Part of a small language model's weights: vocabulary 7636.
Each number is 50 + 12 x the weight over its row's rms, rounded and kept within 0 to 99. Layers, rows and columns count from 0. The size before them is the row's rms in percent of the matrix's.

# up: layer 4 MLP up, 512x128, rms 0.0621, rows 396-408, columns 0-127
# down: layer 4 MLP down (transposed), 512x128, rms 0.0621, rows 396-407, columns 0-127
up396 093:54 63 31 59 41 34 56 40 57 69 35 55 58 53 70 50 47 31 44 37 76 72 57 41 73 46 62 62 52 59 58 52 44 50 44 35 45 59 45 46 59 43 47 52 58 40 54 73 37 46 54 52 54 64 45 41 54 28 55 40 67 75 47 45 43 26 57 59 38 40 66 74 60 41 53 59 63 30 26 56 48 68 35 51 62 35 49 55 45 37 31 58 58 50 26 58 23 64 63 43 46 36 62 64 68 62 45 45 40 38 63 51 53 38 61 48 39 48 43 42 52 34 37 61 56 26 55 38
down396 096:54 66 32 56 51 48 52 83 36 57 42 68 64 62 31 40 47 50 38 53 32 54 56 60 50 59 45 57 54 32 52 35 51 25 58 63 36 55 45 47 63 32 53 45 48 57 50 43 39 60 47 24 40 67 43 47 84 29 60 54 50 61 47 28 45 32 46 35 62 51 45 67 67 56 45 32 28 51 45 40 40 47 57 63 39 54 28 41 54 37 42 53 45 47 37 66 40 68 54 66 56 56 41 56 32 43 39 37 50 52 45 63 47 52 51 45 56 65 40 53 64 51 49 57 79 71 71 66
up397 095:46 57 36 23 37 50 38 45 69 45 54 53 37 49 39 60 43 56 51 31 43 55 70 47 46 47 47 48 63 44 61 43 54 56 61 57 52 62 63 54 60 30 36 37 39 69 41 70 49 45 42 54 25 44 28 33 61 44 48 70 49 38 70 23 63 71 40 63 50 58 45 49 74 50 45 33 61 61 49 19 48 70 61 47 39 34 37 60 61 55 59 63 40 55 53 34 34 40 54 52 66 40 44 42 39 47 66 40 36 61 63 65 40 56 51 64 33 48 65 36 72 59 40 54 49 63 57 39
down397 099:47 31 42 58 79 43 51 63 60 49 55 49 52 66 46 30 33 34 51 64 46 63 26 67 47 54 76 60 46 33 37 44 36 36 52 56 54 45 45 38 54 55 51 61 67 45 59 52 48 40 59 44 58 36 36 30 32 37 54 39 62 48 26 48 57 43 42 55 64 32 61 47 32 57 57 53 43 54 44 72 48 40 63 58 59 51 31 40 69 65 36 42 63 55 56 28 58 55 44 69 41 60 61 72 74 51 49 43 46 64 69 50 58 60 50 27 57 27 34 60 46 54 68 34 56 43 40 62
up398 103:49 56 54 54 55 43 53 34 69 37 49 71 62 41 39 32 44 60 48 44 57 46 58 69 56 63 57 35 33 62 64 60 44 79 53 46 58 49 23 56 39 42 43 42 63 35 39 72 39 50 41 36 64 58 38 50 59 48 72 35 47 45 46 57 56 61 38 63 35 46 37 61 75 50 48 41 48 49 58 38 29 44 39 55 62 41 46 58 58 80 64 44 35 57 60 45 27 54 63 54 25 38 53 62 50 27 47 73 65 57 57 50 49 41 73 40 64 57 40 33 69 37 60 57 41 57 56 61
down398 098:22 54 40 67 50 49 59 57 65 74 62 19 34 65 47 52 40 49 42 44 73 53 51 31 35 64 45 65 80 49 66 64 44 32 52 39 45 31 46 60 54 52 53 56 33 54 66 65 75 60 59 44 45 68 52 60 47 60 55 63 49 49 31 66 65 58 49 50 72 56 56 57 34 43 55 46 70 55 28 46 41 33 59 43 39 49 40 65 62 44 46 64 59 40 40 41 61 47 45 52 43 53 63 35 57 44 63 54 40 75 40 51 32 37 31 52 44 48 38 52 40 51 48 34 36 39 56 34
up399 104:43 61 28 62 62 67 60 53 69 62 68 57 44 67 27 60 50 60 53 21 42 42 58 54 48 74 53 59 43 32 35 43 57 78 44 34 52 59 52 43 47 32 48 15 44 45 61 61 64 76 42 60 68 45 52 72 52 55 45 42 47 50 61 75 37 48 51 44 50 55 68 52 62 49 57 42 50 48 34 30 44 38 35 41 56 46 54 70 39 54 30 66 41 63 37 39 74 41 49 61 42 49 58 45 55 59 50 51 48 30 46 48 44 37 36 48 48 56 61 51 52 69 43 45 36 37 32 53
down399 107:54 42 46 49 45 24 38 49 63 43 49 39 54 32 64 46 43 56 74 27 52 64 33 33 41 38 45 47 36 66 63 66 36 39 54 52 77 37 49 55 68 56 53 60 40 50 63 56 55 50 48 46 55 51 59 55 49 52 49 62 35 41 37 35 79 83 47 79 42 55 56 34 45 37 68 66 47 27 44 31 55 51 57 62 54 67 37 61 59 50 47 62 60 52 74 49 32 40 56 49 46 60 56 55 44 37 24 25 67 63 48 50 52 42 69 52 47 31 41 56 55 67 53 58 47 49 49 52
up400 096:61 57 45 50 56 47 44 27 62 31 68 39 77 47 26 62 56 52 56 48 35 57 59 41 70 67 56 59 26 61 40 33 38 37 77 36 53 55 42 66 55 37 22 40 59 42 59 44 54 60 57 53 60 54 47 43 69 67 54 64 60 44 40 63 46 54 54 57 44 64 47 47 50 46 59 56 20 39 41 42 66 50 28 59 60 46 49 58 49 52 35 53 48 56 38 34 34 59 53 68 52 56 48 50 43 56 31 32 35 65 42 46 46 66 54 48 44 33 36 60 32 69 46 52 84 41 56 41
down400 095:72 64 35 27 59 56 46 44 54 38 72 46 51 40 63 54 46 37 57 32 54 56 39 45 46 40 75 46 67 49 65 61 29 42 34 55 57 50 32 44 32 61 54 40 39 60 56 47 57 51 48 62 56 49 58 61 71 55 55 39 56 38 38 36 59 59 55 58 37 47 59 50 40 37 47 56 58 47 60 76 33 56 26 51 49 38 51 42 51 66 31 39 74 54 45 52 35 41 41 69 58 40 31 44 53 60 42 52 56 47 51 57 49 36 48 58 81 48 22 73 67 66 43 16 47 52 50 60
up401 085:49 66 56 46 44 54 35 72 50 61 56 49 29 74 64 66 48 69 50 51 49 61 45 44 38 51 52 70 50 65 68 39 34 37 68 34 61 47 50 51 55 65 18 70 41 59 43 34 48 25 48 59 40 63 58 54 38 38 37 35 50 68 56 43 50 53 43 56 32 38 72 47 31 54 61 65 37 61 60 63 54 39 52 37 45 44 55 76 40 52 53 45 31 55 48 29 49 52 43 49 54 30 50 60 61 61 65 48 44 58 49 64 50 60 64 57 48 67 46 51 42 61 57 53 24 19 50 66
down401 093:43 54 53 69 36 63 68 46 52 48 58 46 57 40 39 43 45 61 70 59 64 37 33 64 51 29 64 38 46 39 47 68 47 56 35 85 35 31 53 49 42 35 63 49 50 35 42 53 51 50 41 56 76 26 40 44 55 65 42 68 43 52 34 63 32 36 46 47 76 55 51 30 68 47 43 34 72 41 34 45 55 62 36 61 68 49 50 51 39 42 62 57 55 47 66 58 71 55 60 66 41 52 66 43 63 48 47 22 45 38 45 34 54 45 45 56 56 30 55 59 53 46 41 52 64 50 51 26
up402 098:51 48 50 68 52 56 31 56 46 41 63 58 60 44 39 33 24 50 47 19 39 51 57 56 65 38 40 71 52 40 33 57 54 41 50 50 48 50 69 54 51 60 25 39 64 36 56 49 17 57 51 32 53 44 63 38 45 62 58 53 48 37 50 46 58 50 69 52 44 49 52 37 52 59 56 59 62 43 45 23 49 48 42 64 54 45 32 73 50 28 49 51 49 43 78 49 53 47 77 74 36 71 67 41 54 45 47 71 42 60 44 47 43 44 64 38 67 50 59 45 53 59 60 32 70 55 25 48
down402 105:46 62 43 39 69 54 60 45 64 41 43 59 41 38 61 57 48 52 47 73 30 60 69 46 26 60 56 52 31 29 41 64 45 62 41 65 39 49 47 56 35 44 28 53 61 39 51 33 59 39 49 66 47 52 52 30 88 47 47 67 50 57 62 39 37 44 39 47 38 47 43 58 38 70 43 50 53 54 76 65 56 64 42 35 55 54 52 61 40 62 51 50 42 60 32 59 38 23 71 37 47 40 57 72 46 47 43 44 44 63 50 36 35 59 28 42 48 67 37 46 47 52 59 62 69 49 71 53
up403 104:52 49 48 82 54 70 54 75 41 47 53 42 51 75 56 74 35 52 47 34 57 58 32 38 57 28 45 52 40 54 45 56 35 39 38 47 61 59 55 58 59 56 47 53 55 62 44 56 44 46 50 69 34 61 48 36 38 53 51 44 47 72 52 37 46 54 52 55 29 58 56 62 35 62 65 44 55 37 48 63 33 58 63 46 51 55 35 32 55 78 58 41 48 61 49 40 58 32 65 53 47 59 41 43 69 29 42 33 55 38 44 44 53 69 35 51 48 48 78 52 45 40 15 19 49 47 57 39
down403 107:52 50 45 39 58 67 72 35 49 37 63 42 49 62 84 49 68 62 68 64 60 35 38 27 44 51 50 44 57 53 43 42 56 48 39 81 76 62 35 37 54 56 63 61 68 48 36 35 48 47 48 61 63 45 44 50 50 36 51 68 65 56 36 30 45 56 36 47 54 59 47 45 44 57 48 57 48 44 46 46 34 48 52 56 64 37 64 61 52 68 39 38 59 34 39 28 53 47 60 35 71 54 59 51 55 49 50 58 45 35 63 17 48 54 48 61 32 44 40 63 23 48 47 50 26 31 45 48
up404 102:51 44 45 32 58 66 78 44 62 61 55 48 45 42 56 53 49 42 43 29 57 67 62 67 36 63 28 62 55 65 38 47 26 58 53 44 53 49 75 56 50 57 59 36 71 59 62 46 34 68 40 65 56 43 56 43 23 50 62 39 52 63 40 56 42 28 59 62 44 39 46 35 54 57 51 75 41 55 47 36 65 39 40 36 59 55 41 47 47 60 43 46 54 59 49 32 50 54 57 60 86 57 42 22 44 61 39 39 65 30 23 34 59 50 51 52 57 56 48 55 45 45 51 68 37 39 41 57
down404 098:47 35 37 65 47 44 51 40 48 59 20 42 40 31 71 71 34 46 40 38 43 85 57 48 59 57 49 44 65 66 52 52 34 63 36 58 42 54 67 50 56 69 36 48 47 55 50 60 48 43 59 31 49 63 55 68 50 52 39 62 62 38 40 55 49 39 64 64 43 65 46 37 44 62 26 47 44 62 67 69 51 63 54 68 46 26 51 31 46 44 56 51 41 43 33 35 66 53 38 50 42 58 37 51 44 35 52 45 57 78 27 61 51 45 41 52 51 60 72 55 42 62 58 25 61 64 50 58
up405 099:38 39 48 58 44 38 58 76 45 39 59 33 58 57 50 40 55 56 64 51 44 52 53 48 61 30 47 48 45 25 57 72 56 55 55 40 56 60 75 21 42 32 40 51 39 44 29 42 56 60 58 53 74 45 71 42 55 37 67 55 27 58 35 40 43 51 39 32 83 53 75 39 59 40 48 54 39 45 49 66 63 61 23 60 58 62 43 47 56 61 60 56 52 38 38 62 56 72 49 42 44 48 57 52 36 58 68 55 30 47 40 46 56 35 35 51 49 49 42 44 20 54 52 58 52 64 47 54
down405 098:67 54 62 68 53 54 68 70 72 61 59 37 53 48 50 41 34 40 53 52 58 44 55 39 40 64 44 62 43 63 42 42 32 53 53 52 79 45 53 57 62 32 65 46 40 62 36 45 40 52 34 48 53 49 32 59 54 35 72 38 54 36 39 49 71 51 63 60 46 43 43 43 58 66 48 41 34 55 59 56 54 46 52 47 42 61 47 49 90 77 56 32 55 41 50 26 62 42 36 66 34 40 38 47 31 65 51 57 41 33 46 52 56 39 49 34 58 72 39 39 34 59 39 57 57 69 34 36
up406 097:20 80 34 34 60 59 55 49 60 67 53 61 58 67 51 47 40 48 65 23 46 28 48 46 27 51 55 26 49 37 41 64 48 57 50 48 44 56 60 50 41 40 66 31 50 38 47 55 47 54 56 42 49 60 70 48 49 53 60 53 57 49 58 49 57 56 49 48 44 64 61 36 53 60 31 48 67 46 62 30 63 61 49 33 49 49 59 76 18 23 51 45 32 42 36 45 49 50 59 61 60 53 74 40 52 60 40 81 56 51 39 46 53 54 42 34 52 59 59 32 33 56 55 59 64 46 54 32
down406 099:54 38 73 34 44 43 45 36 51 30 75 45 55 31 50 49 37 43 54 44 52 50 46 48 51 48 56 48 59 79 60 46 39 59 55 41 53 84 43 40 46 82 40 69 59 34 39 56 30 12 55 45 58 35 38 54 52 37 52 43 59 48 46 28 49 59 57 35 53 49 47 39 62 62 61 74 49 40 52 49 50 44 53 63 61 30 57 54 36 50 51 47 38 39 55 36 74 31 62 22 60 65 53 55 47 43 52 44 64 62 52 50 30 74 54 51 44 47 45 53 48 60 49 60 47 31 54 33
up407 097:37 33 56 58 50 57 55 35 56 30 72 54 42 37 35 54 40 50 28 60 41 37 63 30 51 39 42 47 53 57 38 47 75 65 49 50 51 50 25 40 47 51 46 76 51 55 46 54 66 62 47 66 40 55 48 34 49 50 55 39 62 58 31 73 36 34 73 52 36 57 43 51 26 63 31 30 48 51 50 45 41 65 50 56 58 56 69 53 55 44 67 59 33 55 63 67 46 40 77 50 45 56 49 26 55 42 55 31 76 39 65 80 50 49 32 41 58 51 63 50 53 42 48 45 44 42 61 50
down407 096:60 53 53 49 41 46 42 57 31 48 62 71 67 55 59 59 54 41 61 38 46 38 43 69 48 36 41 30 56 54 54 40 34 54 47 18 63 32 62 58 80 70 58 60 45 66 56 49 19 63 53 42 49 52 49 65 51 59 57 60 42 47 39 23 57 61 53 37 65 47 42 40 57 55 63 51 53 58 33 44 58 62 43 58 67 44 34 56 36 61 31 51 37 44 38 41 55 65 43 47 55 64 55 63 46 45 44 53 39 54 35 34 33 62 53 62 40 80 43 67 25 66 34 37 49 61 61 34
up408 096:49 66 62 41 60 74 54 50 39 43 44 40 44 67 62 32 53 48 68 47 45 42 50 48 42 35 44 36 34 61 60 38 65 67 40 41 60 55 72 43 42 45 56 39 26 41 57 62 54 72 61 71 43 52 56 44 47 46 68 46 54 49 37 34 36 40 59 44 25 68 64 55 56 39 35 69 52 44 59 47 69 59 46 42 41 68 50 35 45 46 46 59 54 58 50 63 42 55 55 26 29 49 70 52 07 47 37 63 44 39 38 50 58 60 46 39 73 36 51 50 40 37 57 33 32 63 56 49